{
  "d_model": 640,
  "head_dim": 128,
  "activation": "swiglu",
  "qk_norm": false,
  "parallel_block": false,
  "init_std_qkv": 0.0202,
  "beta2": 0.99,
  "lr_head": 0.00546,
  "batch_tokens": [131072, 262144, 524288, 1048576],
  "seq_len": 1024,
  "steps": 3731,
  "dataset": "wikipedia_en"
}
Each number is 500 + 25 x the weight over its row's rms, rounded and kept within 0 to 999. Layers, rows and columns count from 0. Numbers have three digits each. The size before them is the row's rms in percent of the matrix's.

# layer 6 MLP down, 640x1728, rms 0.0336, rows 474-563, columns 288-359
104:520515500483509524490547494544474503487491526462524483424508457511513529487478502505484503510551503509456515522498487508513506514491499464514470493530494522509507532522490513549475489530465496507521492496525505503506
101:466499459499458518507556524525469476523484518482509469491500544477525506507512468491497504470531554534523513556527479483510502432492543507486536495514542479522466489465539529490490504518477505524518502488487546473445
095:521493520504496487490472477505539520463520562537487552539483470489494515518501502514508504515488532520524513501528501543456493510507500496520476472517523484501532451507520531507526514479468498477491483508508519535534
093:523503526490525536468501513503515491473525511501489468482484471487514479484492452512516483503462495506529480503520463481483518536513505450467526494515492519499476442513534515482541458498504558496496479522502552502498
104:507517527458521486469519487469547507449507530511508491520491464572494492494488511510521491559541537507476514507508563536473525447518475505483512461502510482487526509527469489458474501506490519499461491543497532472493
099:523530478483498475496526499536471527461502485488525502511460487482542493456518521536529542544515487491514488551515521463501531472522523482510503440524536538524490513520481523510560538491484483471475451480517541516515
097:482507472510491515509482472517497508484494518455550500511472478500488526477484495442514511517493500495509490489502497482506531509504486470518502489508490524495538469515528519553517481474495508493441527529496539534553
105:538486482536461492530494500462517498497484510547489469534510517506491492503491517487517471526503516573486531504499498479501512481475508479450444492509510505505497501514451516466484492546507487415532542510502481458504
099:525513519506498493496473504459497513512483476527463507523546505530527480492486505456517530495493495500474459530507521464482463476509532490500531522481535506498503484486504541501565490525513505497482503493538511485464
103:489499452497444466495438541474522476500511524542533482480543510506495507581503511498519460509550495469493477495506494492474475489473485500466506490478496477513495496509496479464548488484531507489478488507543520517493
100:497484495493503497498510499507517557468519497510509544500550478522485484495455494533462516462511496492499486488541476498555489501513486479473511516502512509509471477477479467487473529507505473501484476462475511476481
097:506470480531530529543508500487482537494500504493458472491476512489510478528477513521478494496524483471475524508507473508514509459491503493479519501497524467538499478448492494472474520512502469480499485465545499467458
104:502547492495499439484508493496489512481478531492512490486484527464463477527514495492544510543496488518505477479506473541535452498528523502512486501490495518479449479507455535498507549504501485496484431468511439497547
102:482484523523449507525438540488480485528493514504516508504504481509523489485502553499475510490480488550483553497491483537493494532469465550494524535474496523519488487492501507484492537448489525473499478510524520521520
101:474477486477465477500527503548476456490463477511470520489494496533513531500513473513498504463522506495486492493508482523493506483526495487473496476514489453519474552518485512494452586487472478500468510505476476514506
101:541504509497502461514493554486528489503517486553495513508478455507505465546490522496495458515502502549519497504475520490502502513475453516466479497478477511492526506514454512514479506476492471555519488530487492491530
103:528504503495465490522494527492530439475544494469519532486495501520492528461510484481546544515455505516457504475506524535515537536507481496501471494541509495472522523542558453488468459461480489496471505535486491522481
097:493523503528487466512524516505486437487516520519511497456491495530470513465512519516492546503527483485488530499503496521520509538494455507510502487530479535498494493526490545495496489511553501489521455494457528488509
101:446514474501501512525494503533516494508471464497523532514477524508504537508527541525521507543582453483504464474509486485523471456483520486485523526549462458521542511504480516514512500502478529539497503495478525459480
100:488479491532510527548498512489478518476480513447519507455496522536514492487500501500495511486451480457524532521508496472494536517500507486468518530480501528515492510503540461513475497525502482508473499532505518493491
102:495528502451499511543508482513502461503482482564522436519499461513494458498493544513468522478531513494491498507514499503460470459503523509485550495514457473475464475472518462499485475549481489462449512495441484483534
103:532497462501525514494487482508517498475506465498489503446501479508461505514506477495474522503500538517518542516484487546514503490512547570509489453495502460561512496516536561509525490501445530535467514495482542506486
099:511500490475495452487498520488502514487505499544511506515522491497514545515468521496509478513532495519472481470484497464495500508524503536542501515531454474543533489484479526472524476525470499475510547535469474527493
098:523520541493501511509482484475534456503497488502492499494494494474452440565480501492434507480524463525491474513539472498513490499530514511493528509495545523495515488433536482475493505503439549516487500517512479480494
097:469515492486509495509500502549483499499503521488533521501500451516530519513519493454490471522455514461527501474481462514527500496480490477522468445520516496518528514522525543502464516492509477501496494495497505493497
092:508514493524510524483534515496512534497491499495479520552522504498517512532447507463479504534527496513496512486497510444504476465492499480497534496522509557454519477525481490473464478524488514541549487512491555480469
102:502483540474508535555549495504533530477475525490476503482472511537522478489525500504500480466502521508468471483487510499518496473518500515511508516506517484530490464508509442511497519498470474517507501470519506517505
103:483501467514498465496498519516432482506502506488511513521542463484503514489499475450471480540546510514489527540514528487482470503496544548469465467490533486516489490550462515474484518506475532537526478531555468517561
100:502499474511553492522527527516544484532509507485543467465471551512473481430472490469508531514498510482522520525515459502469532512479475501483467510483447470450486482491454502518526517463505528528516491488465540504499
098:520538501494451522474477536524470511472466478540510487488493497508517501482540525512477539500481507482495493460543512522547486471511534489518479491506495502509476507416544456454542474515526507483500488488494526488504
100:475510488492490542546503485520493469522511507461511490516522507544503483490494520468499530508535473522537483514508495468504534494521482504484534513531507529536495475487504479506478486432521493454500479480514532530503
099:501523477503557461510510507535506513511511519456512540504483504529475542483489521522536466501518500515489479442514498493452477484534495458511457511491494533469534525498551529482503529463513485504512526501498526487484
097:485473481524495536499509538467521504517486515471457542503480555501505477464526508485546478523511454569532463508530470512471473518488520473517520510507501497495452502526471534515508516494529442483521489491553474448447
104:480541544509490506488534521480490459492510486516493526469586514514478545520513532519483506463500469508555547471519496502493501496483486504526496497538528517464507491516484497494474574485535484465521523515500523483461
101:479493516492477501442460521511522535500504499520530523470515490463497508534490498519502552548494510511456530511490475470480523516480535478506536545498499455497524466456520526501503475464513503494525488466522538512501
098:504505506520493545509495497501519445516492477502535534512503467530514494494471542486482496454519463494475509466509498482470492486489464531523481522502520529500498497478512519500498513463508492465506476478523499500454
102:492473490461518473503543498500491523499485532500508504471512504530518500468510536476492496540460471511435502497488520575467512531486489491499495477564508519494522494535465521489532469490532483485506513530477465491476
097:519507522495507471520490531486496538491498462483479526504500515463521471499493483483525504491456503470492491523500463501492501490514487508494510510507509503504491451494536481539503467470460461520525495533509474489533
101:491517513477493515494488561481493511496481485500503491487554494493517494477509521521499549516491533528487544512501530532495500500499500486526489514482504525499471494509515494508487509465460505452487492507515513522547
105:483488513517468491551492510487499467510506466470520492502486500509513478484513535495539510530462548490519470498510448493510464444490487410512509504473480521509558498521503504544494526431495466540495547511469501550508
097:491490497482467508493507471483496485470484520487541489475475508511475508517533538551471477475504456451559494515489505540530520495505451477486470511499494552491519499504512473586476512520497496464528493451457527513509
099:502503507488478498520553524490478524516486515500485508516534534508495544544498526473523518540522455515523511496495490512477515492497500488540494509460504505526467485482453510532502465504529503466489501504521565510574
094:474488473493527519452480512483502493485508537528456561491514496483496486469518530512489520522529509513508505534482495484534497473517528521528510544492482527469531492507489495485500463480475486461522523498481480507529
094:507520517512488513543468520552464487535467495482547522506508478503492552499547485501490457480502458532516509471499555479478519496490500522526512483499457489495439460484460525496541496524483490511504508522524497526502
101:515533494519533512447494526503470528468470506516444509518491489498499549523524501513481465518475506518503512492505465499495484506497495475502498531519511545465504488509506557504486488496516477528521488512478510496411
098:497491495531529486472474538459532523481523462501460510493504490472508490550502496528499522493501507491459526504506504483463495516478550489478475512501500527507499531516529473514521500506503500490480507542507531497530
102:474529496488469461494489536485474503498478461496526502528483500485493492516498530432522548552538521468494503506489485510543504479512531537484492544447508495483504515506471516477442478525496496532515535507497502455501
100:522507539495538520508481533494512460524505514521496487522535500543479517526469486518487509491500494501534490519496516513557523484499465483489477457525478485562491481484464460456513498487499513495498497525493520474461
105:500488505501497521506491478486509526481513500456527485508493521500463493502508495504484494515476534478509517497507468513509524483497513505523496523458550488477478479497525488526488525497532514481476504480494516468463
104:508475549506550536523517455490494464507485478518508470545496503498465485482566500522474439491510483456527489513480530497505464478490526544506488476496476496491521518477501532547463529505457493475556505470500477493463
100:522540533524531499478550494524505501501504523484498523502528497504522530478521494491506532463499491494492505505503538507461501523506557483471527456478477518508520516498467497464506506500505511484483522481479504470477
100:524488518524461475478523475482523485497475524508426466475493507476535529476502530522496553479526486549483512507500445496482512491516493534475531519485532464484505515527442471506504524513517471531522488517477466514527
109:465484455503509531534521472508482506523486468475505512504470492535511499488485505497527498554481464541487492506514492541514490491494517470518508517496522501514513496463558525528455491467548474492497520506490455508485
101:501526547572502476482542529500474513530478479510490491521512468546483481544524533475469489501512476515499495490531475502465511548520477491513516500505494490499482532466502543491521496490514506494524508496514543506470
105:487522482499546488472483531444512488480502540497542513513532511508504512479513517508554493528529540525472478504500542532485513480443462510485497480467507499577500547535456496453498510480519519521464484478487505514504
103:519479508504527451468497487489535485481519458505502498530509495477512449519511482467492527526458486503524532526463494534518513534485506550478498532497487464487483493524476532439494498490525491542507495520531495466449
098:505528504463546510499487480527488475493509544535542477501516466491513506521491514497485527524481503504528490489473538503499473461518513554522530475484462509445476494484465485512537472481494494469534510524490504527535
106:506501518486510471517485506504495461485504532525505521488516501473504478471506513513468523505520572508459486484473465507543501482525504534489481462482479525434485536524477532510512517498513534457484465508477450498516
104:494501495511505463514511488491480480496508512472506516538494461539464530485490483510505478522500445514522528507512515432465533530494500530495544505508512461499525460516461499481503495529497512533495494505476512517473
097:493463485474516507479475500477506506520521482516512533512548479516519458514502491487491487511493531517469501473535497466551502533492482525446498515511473526519525516455547488531471470495514509500515490492505485488558
101:491507506529486459530519517511548512502532457550485510497514514525485476480494468491494488474563517488523519492497502525502480516504494488487471469495466468495511494477479545491447461541525510524513497516506533497470
098:483492535485479470496494527540508498530493482486465468505463484453495517508481490518469488519542481532543525508475498493522464498492531511515530514514509510547478486458477488482547518498467525577516508469480523498487
101:473483517520533503555502453498507481534487475466526479557476547486481472487505437501478482477475459518478474528507476511516494464472539469502512508488484497487502496507453541480497489529485535509501504501498489505480
099:508453534488486502527518472501432490450520510518456534537506530448529500523535488526487515469504492498479464497510508544476473495483517478486484507512503540538485504499505490483510463471531503515507483509473501482520
101:520526523459478441508523467515522519504461514532541520496471498505502503521529465501450489461460471491525477549487474486517555483506527464469490495523475420505496472493497478514511492509497515470488539468504509461475
096:493480481495471503483491498487510490466513477505479450480495474497503525483488506488510484512473487509496493543509477498536494545447523503487490491514528538505515572490501532512466530500489503473484481479495519481550
094:524472513515477534516439510496559460512558527521494507545512498518474470521443494517478467465489504477528519524496527498468520474479488525492480443472508530486526457511522493526570482473520505514520454521517496506488
099:459496511504457547497484427505487452500497489524519532490543513479518508534483507484455481517465455524487492463504503498522519492479535512507487482497465521534467503474497512505504485478522497534504512449491487505479
095:514465492467505495484469510511479468482501440481464487514495493524503480475514516485512532516566481477472495537471522491530524471486493514502522504545506524459495520549473478503466494504516490516509526523556443502496
096:520502478477501504473499495480508480524484501480478501479511482505504461479525474482464442499485534512495484507509523476502503506511539558474515484467518534518438481533551473528497506481499505545479453495528456501487
113:502487566515534494461553475489543476482504528465498511490494498542522554505482498480542513513479522514484506488476492539471494544518517499504499479540527542508512478524522474492515518543486509499483508480481478479512
095:501534527515529493488496470462481447513500521489520517504510460472500488536532538501499505467547522559515535526520500520486473468526539503473466468508498530469537526520442495513441546513498476507502492542482524480513
101:511498521474552438474488515466473451526507463517504465496427514505511507476527509518510524470494515485493517488482508475522508496524470525497487514522561503473487580506439544491552544555491500504524515487491495474501
101:464495513536506521508464473479549477469488492520510489524546502500505501505507518476459470513504498482499494521494497508522515538482510509513422445529469522559476496477495508509581465444496483456499493544529561532504
104:490540547462474528533481513488517487521480525487485480517481505471474523508515520459499448506514451477487509501505504512522540498488501488501490514489489460564515496505536475477563470537495504478486507530540559511475
100:492515416483484493483480518517464498505513536489539540507478539487472474479513528525483498554549505495541482515483475513506496550538447522493527492480509506511516508533518490507519472498492518476492512523501508520500
101:490491487546515466511488479480502523510502507476488496463455510523480496467496463458531477531498538555499500459484477532525474532508526485496522506461506553516494544460520453524515528465434514491441492460499500543456
123:529530530486506518511520482520528528518468435493516534487494552513513493488479511505566478502521521502483487484481528491505525520528497515511504510488497496492536517495533552497510521488523482563495494493489502502512
097:495447501487522501469504509474508478495498489508480500489505539492505492494482545484482498480509457501469517494475559481496533499475493520485519452529488478521505471492483450503555470504495471476505464540499511471552
099:514535499521525504499538523505480503514506513523527515548495535529520498462494501479519515554519473498489494508515542465523511516526513463460529432501499561488508504554501530462535459537534532477508492516529543467426
155:502517513507516438473492480475500487526517482510517524498505532517514461501493497499504508509508520513476484462465510499499504513530495512524455525505518496467521550492488495532478534512495468494484492466473522499473
095:489504495500511502491490524553509520493485517476462470473474481466530491500530500479515502508525491508505504522485489495520520526484503484549481491486498478494508505516485475500514486522518507520520497474508495495480
099:490480494503533506500509504510527500500511489567514493492500491505485473488516506491511525483508518525491474513503496537487505434466493526510521550486430527529532485483524516518496505476502483455513511547451510544481
101:501481445467535498540468508514487549536500466522514457512500520446496529534512556428504510480466514520496495519467481480457466548516522473530503527548474479571524532531440502464530507526469482507503546513487509554478
100:494514527492510468469542541539513505495507465517502467505464505502514497459486483503503507471501510497550482515495504531513461488552477530483514498475471537477510488510479464465499538539491479480435509480548502493499
099:497486514480500517537511494515514488483514502530499477449527468509511491519493519504495526515493499514534506526512482559492472518563510521504487477486484506525495548478510498520554502503500491447459471511473529516474
099:527489508486489486455506506497488510501533511497511496479490529497499515455496468526500554526463503512514514519498496508533485466465551488493479523498494517489546512505532478460547463542501532533452520495508492486454
106:471516490471495482500548447473539527513516471474516493446533499526511531506502485538502480450486503466504511474513482548517502486463470522482494541488492466543561544496509502510526509493511473503490491526482478526518
104:483485478512519545468501534514489465491503483475535499511519540514503480487499479533483512498513511498491478508489457467479535516497472571480547532494503502511521487482493507433482448457508532515502486517466539501495
096:541528501502514496494504478479459491486523518532523508464497506490459501545480486493491493500476495527501499489545526474476489483493499453506534463497481516435479477522565519479507440492457506480505530489503492502524